Weights of a small transformer language model.
Size: width 256, 4 heads of 64, MLP 704 SwiGLU, vocabulary 2048.
Architecture: rotary positions, no biases in attention or MLP, untied embeddings.
Training: a variant of Adam for these matrices, 136M tokens, 3005 steps.
Each number is 500 + 50 x the weight over its row's rms, rounded and kept within 0 to 999. Layers, rows and columns count from 0. Numbers have three digits each. The size before them is the row's rms in percent of the matrix's.

# layer 5 MLP gate, 704x256, rms 0.0529, rows 151-184, columns 0-63
097:497466481439555516532460419454430517528495514484541508528535533574470450463556538518479539506527476543599562513534484532426578488480496482488575450389485506443595459524495479396545560527482461
100:399514527470501477568463556495517493475457522501498410494517554550567408556421537426494519444524504488513535533468511437531562436517524365567465489454536584514475499523528493625457369413504475
105:508444400511506531528555521567526492494523481535483448560438556492493451552467452483506470630573545482541483476494602563509458457444482495507463540466495455540582355440441521457590462553491457
096:506535576429446548473456524557523475493458527463557548583501533553502446529462525545538466495455482522450455409424539542439554540562443507496491430472552546500452524573519479523443513474455489
096:493455514589518455441442402509480434505494453531460501445473622539549559547575475553504499508468572536547523490474541399447481451440500503562461526425504537491472410522593603478472466468485517
107:406513413542450518501466439406405498549561440466575494500496555420515546537532578478507456522614491531494545542479540577503510498472479541563498543521526413457493523437505586491520456496550542
096:434536493520540479491526495474503514507513583481462497392521519512448501450495549494577412465547453602500547490489527538498500451543493482626542489470461523514608382565520557538481454430498547
099:517543479489513425441505456448478459568580557578548435493483529560460436640484412485535492472565503465530627533520471509485403455440427612530451467449481508524592437573517532420516494532526434
102:495525535580482574533438487487502510489554478422513401545497501501433470506579538491461528458546503617520506591499555513529542432491566499525556545487559503533477506484504657473543394594564471
097:427444471446540516579478473546546458551531382570527523578496422548597457493479408503528500591505392594546527458566504569464503518494479510557474515434448547462581414504529588443514426527457602
105:459500565436493459584486504456508554530536420539471535490509524582536565551429424421488562547498404590438521542465472522549493479488524443460467533461489466505666476553496510533529412524479512
094:553489501478443461471508455500515398595505531493415528524541463607393442530469461471546513549478393466435528471453588525430584500609517448506439490513579556509482391517518554500507574511498462
104:512524531491505476494466429585440446533549458435422520380506440563567451520516439465485474452547434538468504484492504557467487478519483563492436565434479511540441548468456564510558465443541505
094:435519451453542494488550500520580416549580473456509359555556545511566522500476399440463492525530461481564511425466494532458524494555543465513539512488608564495507442566565482547448467458518462
094:452525502538465535600451535620477552526495556581397494535433422472520520495522512436485502481524557486581465486493468411552431498492532500487471482525539500529507577461552525473402477502426481
093:501543513502481422540514439424511539585531491558557590477470480468534558496441420463493474514536391624456639546464599458457472496568459479517430555424487422552505481423606530557487468508473497
113:434543521485574450542518477461507479436501514473534504491546527506524548449541533565566486574486487544641464496467491499493438552561475518554561519439464531527553537515465511617500489530570541
094:500591391550533517485395487568450531511578521448466367598440465552461420560511430430535491555518554570487491485519480533527515487581486478494551504487463524411448481529527536480550545529447566
093:542395501384459474492491560410524395531524460481355518524528491515557552505546482506515466578534515542462455548446440497481514467571570409429402568540480453525473433486370569502375473451447483
096:550452538431450562514475486526461448537456492540432442470462545511454521427511443430478462508458444460493512451426500417524544558558470531450539598479543553626495556532549440441463421522606497
093:584537443560478541497509541456473472423498569503444560453420467531510418511506485475402446565492407632536602579358458534513375520542559521574558524571513505562449520510487567509506551544479484
107:451555470620447493502500519477554456480532478584523529531514587518488522461468556575508493457498452447549512458483427580368473664546454495518558460520485557582531512469508481505481521519467545
103:457490526476474460595483526457436477485471503480534504444512522558506496398526550533447427454474492580465627405499475559391511434515493465483467503461466463515527465525403490490520507466450517
107:516482466448519541498483437515453470528507510447466454507528496488512367552443471445558556507461354516477496458470493522497434527593438495538451561487492551531481583431476515496487483488558512
089:462519604490505544576557499506563524448470551434497564483453586548527559473611571478550505479481535500518551482470433510582457439491451454404494471377482548574471475547453569535455502471481497
096:320521404505491431500499349486454405537490577502508534468438563510513544485500501474582432593486548519578468476503467502506553430509489443604520524459474471441457419539478603558587485569461419
098:452543488463538515566482498579442401520566533568449546484589495534415450502530518538434424532590447532495525469527481516511478543457512383508491472470421560538535535450549489503505501562582468
102:537514497443477542533448350464599473484532525542546439502439491450539530478546513507483499501511497517589538453493434545478497618435481518573506345557433413504507484545464521471530527476410460
105:513446486461446525482546492426487383520532425532495433509511460539480431503522522540514480511530524500540439427399518517583484515481555482518486511485536508516563548471500426453501485533511597
098:498422489488558501458519541511550503451551474454500560512536505450512519605476515477438479463559504429466535488455488470628463495462485413447490593466578463520438566568439484513457415481528470
096:425520445519522450579559473455536528482496504487516553461600486518501545464471494502511391494550450501480550462486527620431464546517544514570575499562483433567504380497468439470579546518511525
106:550481540477591495544525514468474555497558492453461440471523561473466425445577531548534468377486527526429486623517536552599486481546429461480439636494482508523512528457532458469545478560443532
103:484497381484447502629490505462589528511496562512441586465449564575526506393519466588557487537542470598465460525378477494478540522485482422490601419455455544539502531454480534473494496488500464
103:488518518483428522636491454422480484551532508571492548442509529548457494504529459498456498349538558519521473479514553630428485516563548549452443489445406504502521485506455490503527486492550466
# layer 5 MLP up, 704x256, rms 0.0527, rows 151-183, columns 0-63
101:554491501545457493432545571530453514386558477524493500525602434511418533442556522469455485486536578490473567501505512554578451517438458496503487531555567473524479548456437666543454509493589551
102:459502419504413474561499557455493462476504608484503535518543549537486379467530490528521494480444429495644466415486458483409521530470528495497524551498556534511431469523457473547471572511512468
105:559519567502467497413428551438532621436522435467428441488581467442551548521472386437497506494412491496515420493585565495497509496449487537535441528509463428453545531516470506477515391509457430
102:477393467492503497503429484467441466502514538456499509519460447489510584457520496513449538665590443443517556511559536396483452475483488452458516433499490511476510550546469568596550553460440481
098:446416454497522498496530492515507532495549422444567514482412453559557488501401499528528426551489500454540552517521595500524524519543471395474522502537385461417492479519445586471560546502569516
104:417553467502480507519555495440490625496545471482491500540515508545509442479412549476421501536544489448416495511452483601475590499435628455501428533498495503464521542500475498401568502495546600
097:475563581531537458476522507529462432470557626444472538515446501480468426487469494491533517473544433483441523522545539521555506492527516467441554556426503542574419549436605532497448507492427478
102:511425539518402562443543601444492495433521449496510472552539512526469517555478566554535462521488476510480483449572489496534474536473400537533485457482543507504479526477525539438479482431431428
096:488467521576501490499479541514455474517466497403433583486456545525566510440549520525464434518462556429518412511491491441481553485545464511487579499469485506478515489462524451448556417472460526
100:466457439517483483442475467501532509441508518522470513527488490498558566470546482503518467523495453455496496430536414482475537498516528546433503527501450443486498488557481520503524500507542468
101:559544505478445490548492399573521571626448554415527487504435485479457477425565482415541528582476549512592460447546489464487564507502631441532437511424578574430499535505544457431537462528403555
097:475537410565508514518350468553500541469497548517558516538500476458568464513581511545530527536466526499460526435471484542572508526438524538562566517407481359522481556527590410443435567525438543
104:490495505473526494557505527562452469449517524527561507508534538530443470462585508496497480502594513518500510505525504451546484450472451600482616543460518450593475501532521491525461523447525486
097:507528545541456502505505450504636400463406556489560466547455539439536523478462417598536541418429420503458504462489483611482420528438497461583545481485526571544536431596530466575386493539424490
095:460513517533497500477508456507562517394537447531535476539499574509424448515537453525524476516567447500539511623541564491576518498463425463493490441364517517495576685491376545560540528438569521
093:502509626560530450508500483439540470597469442533577459523541554545514527396500568489580495457438528449584468463503441497446490494552415572507593513526451569497549481512455458504540385548428462
113:561418497511448515550480491453437513531532549550501524519497479481491500554508476473385476544468539511528509471601545480507516451545579573437544577499643514492490472553598497483499614540488379
102:524514546557399533500525490454512463433565565469542466500509510481453466431524536511534434516480426478539390475524549597460554518537562509456446452449560548446462527535508399511480521406454445
097:572495494580485511481517553494524558473494586539401520546468525600472372474450602468440464487548437479491545553479539466546610561446479568513514473538520420516499483516466541560445478449633536
098:606490480452402489563455532430503464456549565463491491475542497459400561644549528565461467542445418558475578534433571474513558461476601553551476460472577462501503497454544462443381448482444458
089:572461509395491514414515528504523640575464581600437418551454455413425479463588498468498531518486498541453498504464515492495462430569459487515441431434555530521578502585635513490460505554506509
105:477549549541529524482494471476495420469496500471568514458452436532449545593519532496520477539445555528440554534543520486503524499540486471551562476511399495462438574478495547478457446455409517
104:469523532395452456531547511411588538523476460611554524528477547487505634515473481583567567565485388526501498491481434564401535544533457445484462487447429423486569442444539576479465525431523503
106:510508457483539538452494498501531568446504388372532523503565472567505519559441566546454444533533474532561369507446367543563488527496570466549518481527496586435480559541402554492507562453531536
096:611559601471558544458396536459458535487494518516499506455519453580476496460567531470538418468465572508462489525488528437544454463484549488568383449533484535415521431481643459581443574370369497
097:517557558486462507489503536452500521589528515505457491449483487499419496548444568406497541392523511510492558483495476492469566462469571501547456552465593572491545491478526467557529416507554502
095:443538418601479452474439464443512542535486473505520445430443460526527498474572434501486485555499530484413459474382450481493502507567574414461362498494486485468480516449557528451560500415499483
102:453464422497453472489471491441494491458529459568509512486511509594508538545507469530507553450480503466572472400540484570481551592436454577447415502506519486509467489432393497498531535540495549
102:557562431573446508476478493524445476534557554507487498464469557485513485544518480524511466422536497556467532523588513467487501513529506524482479529439467468554407497491393459496454484502469466
096:466507465593524459575537511484520517494456521471501578539512429547452401438536524478593552495568477548551442559549531589486518487585533440392525536522477535459452559390495396501492589387444409
099:433495542570459503492430495530452484514489471468469485425542404392587491556499438509555448502536455512439514486591558389420521492507405376491472460499364503508443490487498535366537541539544503
103:530446506512589449379542480436509523524473515523445546521451426479477496481477500439453531508458579512441504518453553448478459559548457490441500476453475493459491449438454541494527562537439477
105:464508521619486509535605580441558582484555493498553482563485477550473537548549440494530478432508549469560452534446408541422475584560515478578530497425426433475463550483503524510492518412535495
# layer 5 MLP down (transposed), 704x256, rms 0.0528, rows 151-183, columns 0-63
101:521544450561517543492472522407442562470500535512452499518487419507473435563439529470474559562467467542448609477524566533562528507503440478480483524461559603560526494518489627431481513419572456
102:563469513446554419497564480457512436564423484522521596596462564437499526559465455576400578539436513448481462537504505554447301514573480591526525522459507501525532473547477474419518466565467525
103:526481457543440435392494530518512549523468598566576524516479452504539498383538518481469486457476560464492468449451440557505572574559551405495595490540556408559483520537500383422564570567434550
102:484462421426502538485525441502403438500679472565505435516484521511516481530531494503493445486569539456551478540532521467516475486498465545539449497469489512436450546548534449503526495506535511
098:548536520498434424496491534536479489469448546503507469504509509544465521431446568442551514496566492398439458469518482604473470467520534564560540570487504474534543510511591389548541524493516450
105:495559469512517615467445559497496516485590480471549510598422453511373501543400501549399461446420493417533519416557479564507407544500421486487454578571486513486409485536524519567491550552570503
097:500496508468467503465549549573431518475409403414519632538446539539472534490480510533431541426588560574494480399582519443421443471454453517502457498483442556500455523458556494420543486537509523
101:522524605509492543450492474581577519413495432395623458569507515446463438535493585547532487428531556492528470451583529527567498478514515504497479547569515456486494499407574483631465487429511498
098:487506390558487466557405546438492509444527532451343491547513418454544487572508474514577606451470461463430502499564568438456541451578463535481435562419478626508476473514528513513402572584503562
101:543538572544515496479517595531442481445387475552463523603435494557532498500468441543564510400458444528480500481475417518472463600520530436562493548556512512629470477526453510468520467480488535
098:454504542569450537493483554467493524601494469543529429550486525550508544450584549477472409436463414441510548464553518588458375462541502514512557453506535511528522417538469437465520454439459486
099:580486454484512547459421416585508510510504529498557561550492508476517464534530496482525580503430356491510609470486554504484508514536559434515424510445455564402526512556519605498486574492467552
105:547441446489531462527542597617580417487465511519387527397509505526452500517548501488566506503572399388492494552442518538442456524503449520567453516513503512556501540535507528476439488554501493
098:416512483455540447485537536508515526473485351510602492467493451510501516543489527444414457540465490507510505406386513519512515524499484464539461529554490561542442449561454593523473471512584475
094:571485522427499504540466512553473594564593503493505439559477519552491538576455523582606492537498459555512505429493451562449469514489594599425501523635476446482431434509491493467440438450534457
101:463491547562510466527443461425465519533447384578615504493464428575506510389507529538512461452567473487449522514453477466448499438537518468550588555504430525519485456504555533543578444558405495
108:487429484449448495547493533506523624512657475529439541503488493400467539520521415558442419495560510506577561460641531530460503479542462609436542529495517474425447467501583532559476586450522584
099:445562481522548491558471519464525524512596526490496549518467474497466503519558536541437509502502492468515436485427472631547583456480493548524464469467547521496456497520500466440601627574528511
100:517571456509461532576417565450510483561477572500593478525593428501544540550585480466506406456540538399421450473605467618469423531551423572541428534481445557427574562491525487460567483557590497
095:579473508414431469484506517506581485511345500466429537514485534501509535452509475496520438639487538537559523485523474502549536470488470501489505544509528476530496477511502385490532424505483428
094:453534515498512519418518557524455497516524470394608428531502485660496452515476494560534496539489468453526537473476547578506668506486448489429573531456552456511551515523458443464493506519549486
104:582591374571520531470479628444513539448540558495409519395548538429507506431561466462530517500460443484474526491540543493504492420499493579494424514524477509586442440474504480478525480582442478
104:512530549542567495541435536514570539448539483419528469519498502533489521563545535484533439536444532501534465555543528495446524549530480496530460550515485487452465514451561482501454561543518565
107:537491459429457560523473459480474583552418489410467564576546522473485492599502502583509507486429480482513551553525502468470412487571546547547485572470491497569460505528484456493454552490478472
093:501397554540474548572487468480476538490637485509581492506464489518511507391510409470462564529466488425555502485567453512490473489562527482411514539402454487501483447600443595479521461507553547
098:534539496526447483577481468569512420624551564533563587493545426476448421455575552494493463475527568453592579439538463476540574548408459462541522524554518489471517525471413348506521542454543512
097:475510442519546495455481533542558529524482565545497512466498512579538419328502440476547418598599540491505506505460509525479499484526572457517531491454462546481453613470532464603475507541550509
100:445539498522525488458563576429464496566586532457490509440445444461551472481515544533643436499535506512541548547507494536460552438439512486466549461489573491532516519532504487472563529490508505
103:485517428497526505536501440467418501472364387449486479519509420441519613575423611540574506448602470533486488495481526459464533523489518492516484544494444554494501493498484505465472501477549418
096:428474480544516496439522437532478527527552481493481425583464568475538439502456487493445480440476466515428506586498517526532540468553396533454490435521507513497494502508452511488464467573487586
098:446525526497563525417505550497586551476574503444459414529542476548480543514488527481439383525510440562516488543448473512484457562484486496552392523436582539501483473456498556550410593487457500
100:480559526559518506540461487473486516577466530451547527524517478478477390451442504521523422534476532447606544545396583511447429545396475551532504384530597461438494560442578496455485537444473469
103:537486499464445524542500498481466511538547527546487617473534457471460600477482464579591558532415504533446579501526549575574564523530556560499482485511551479466579533591465559495547542563432467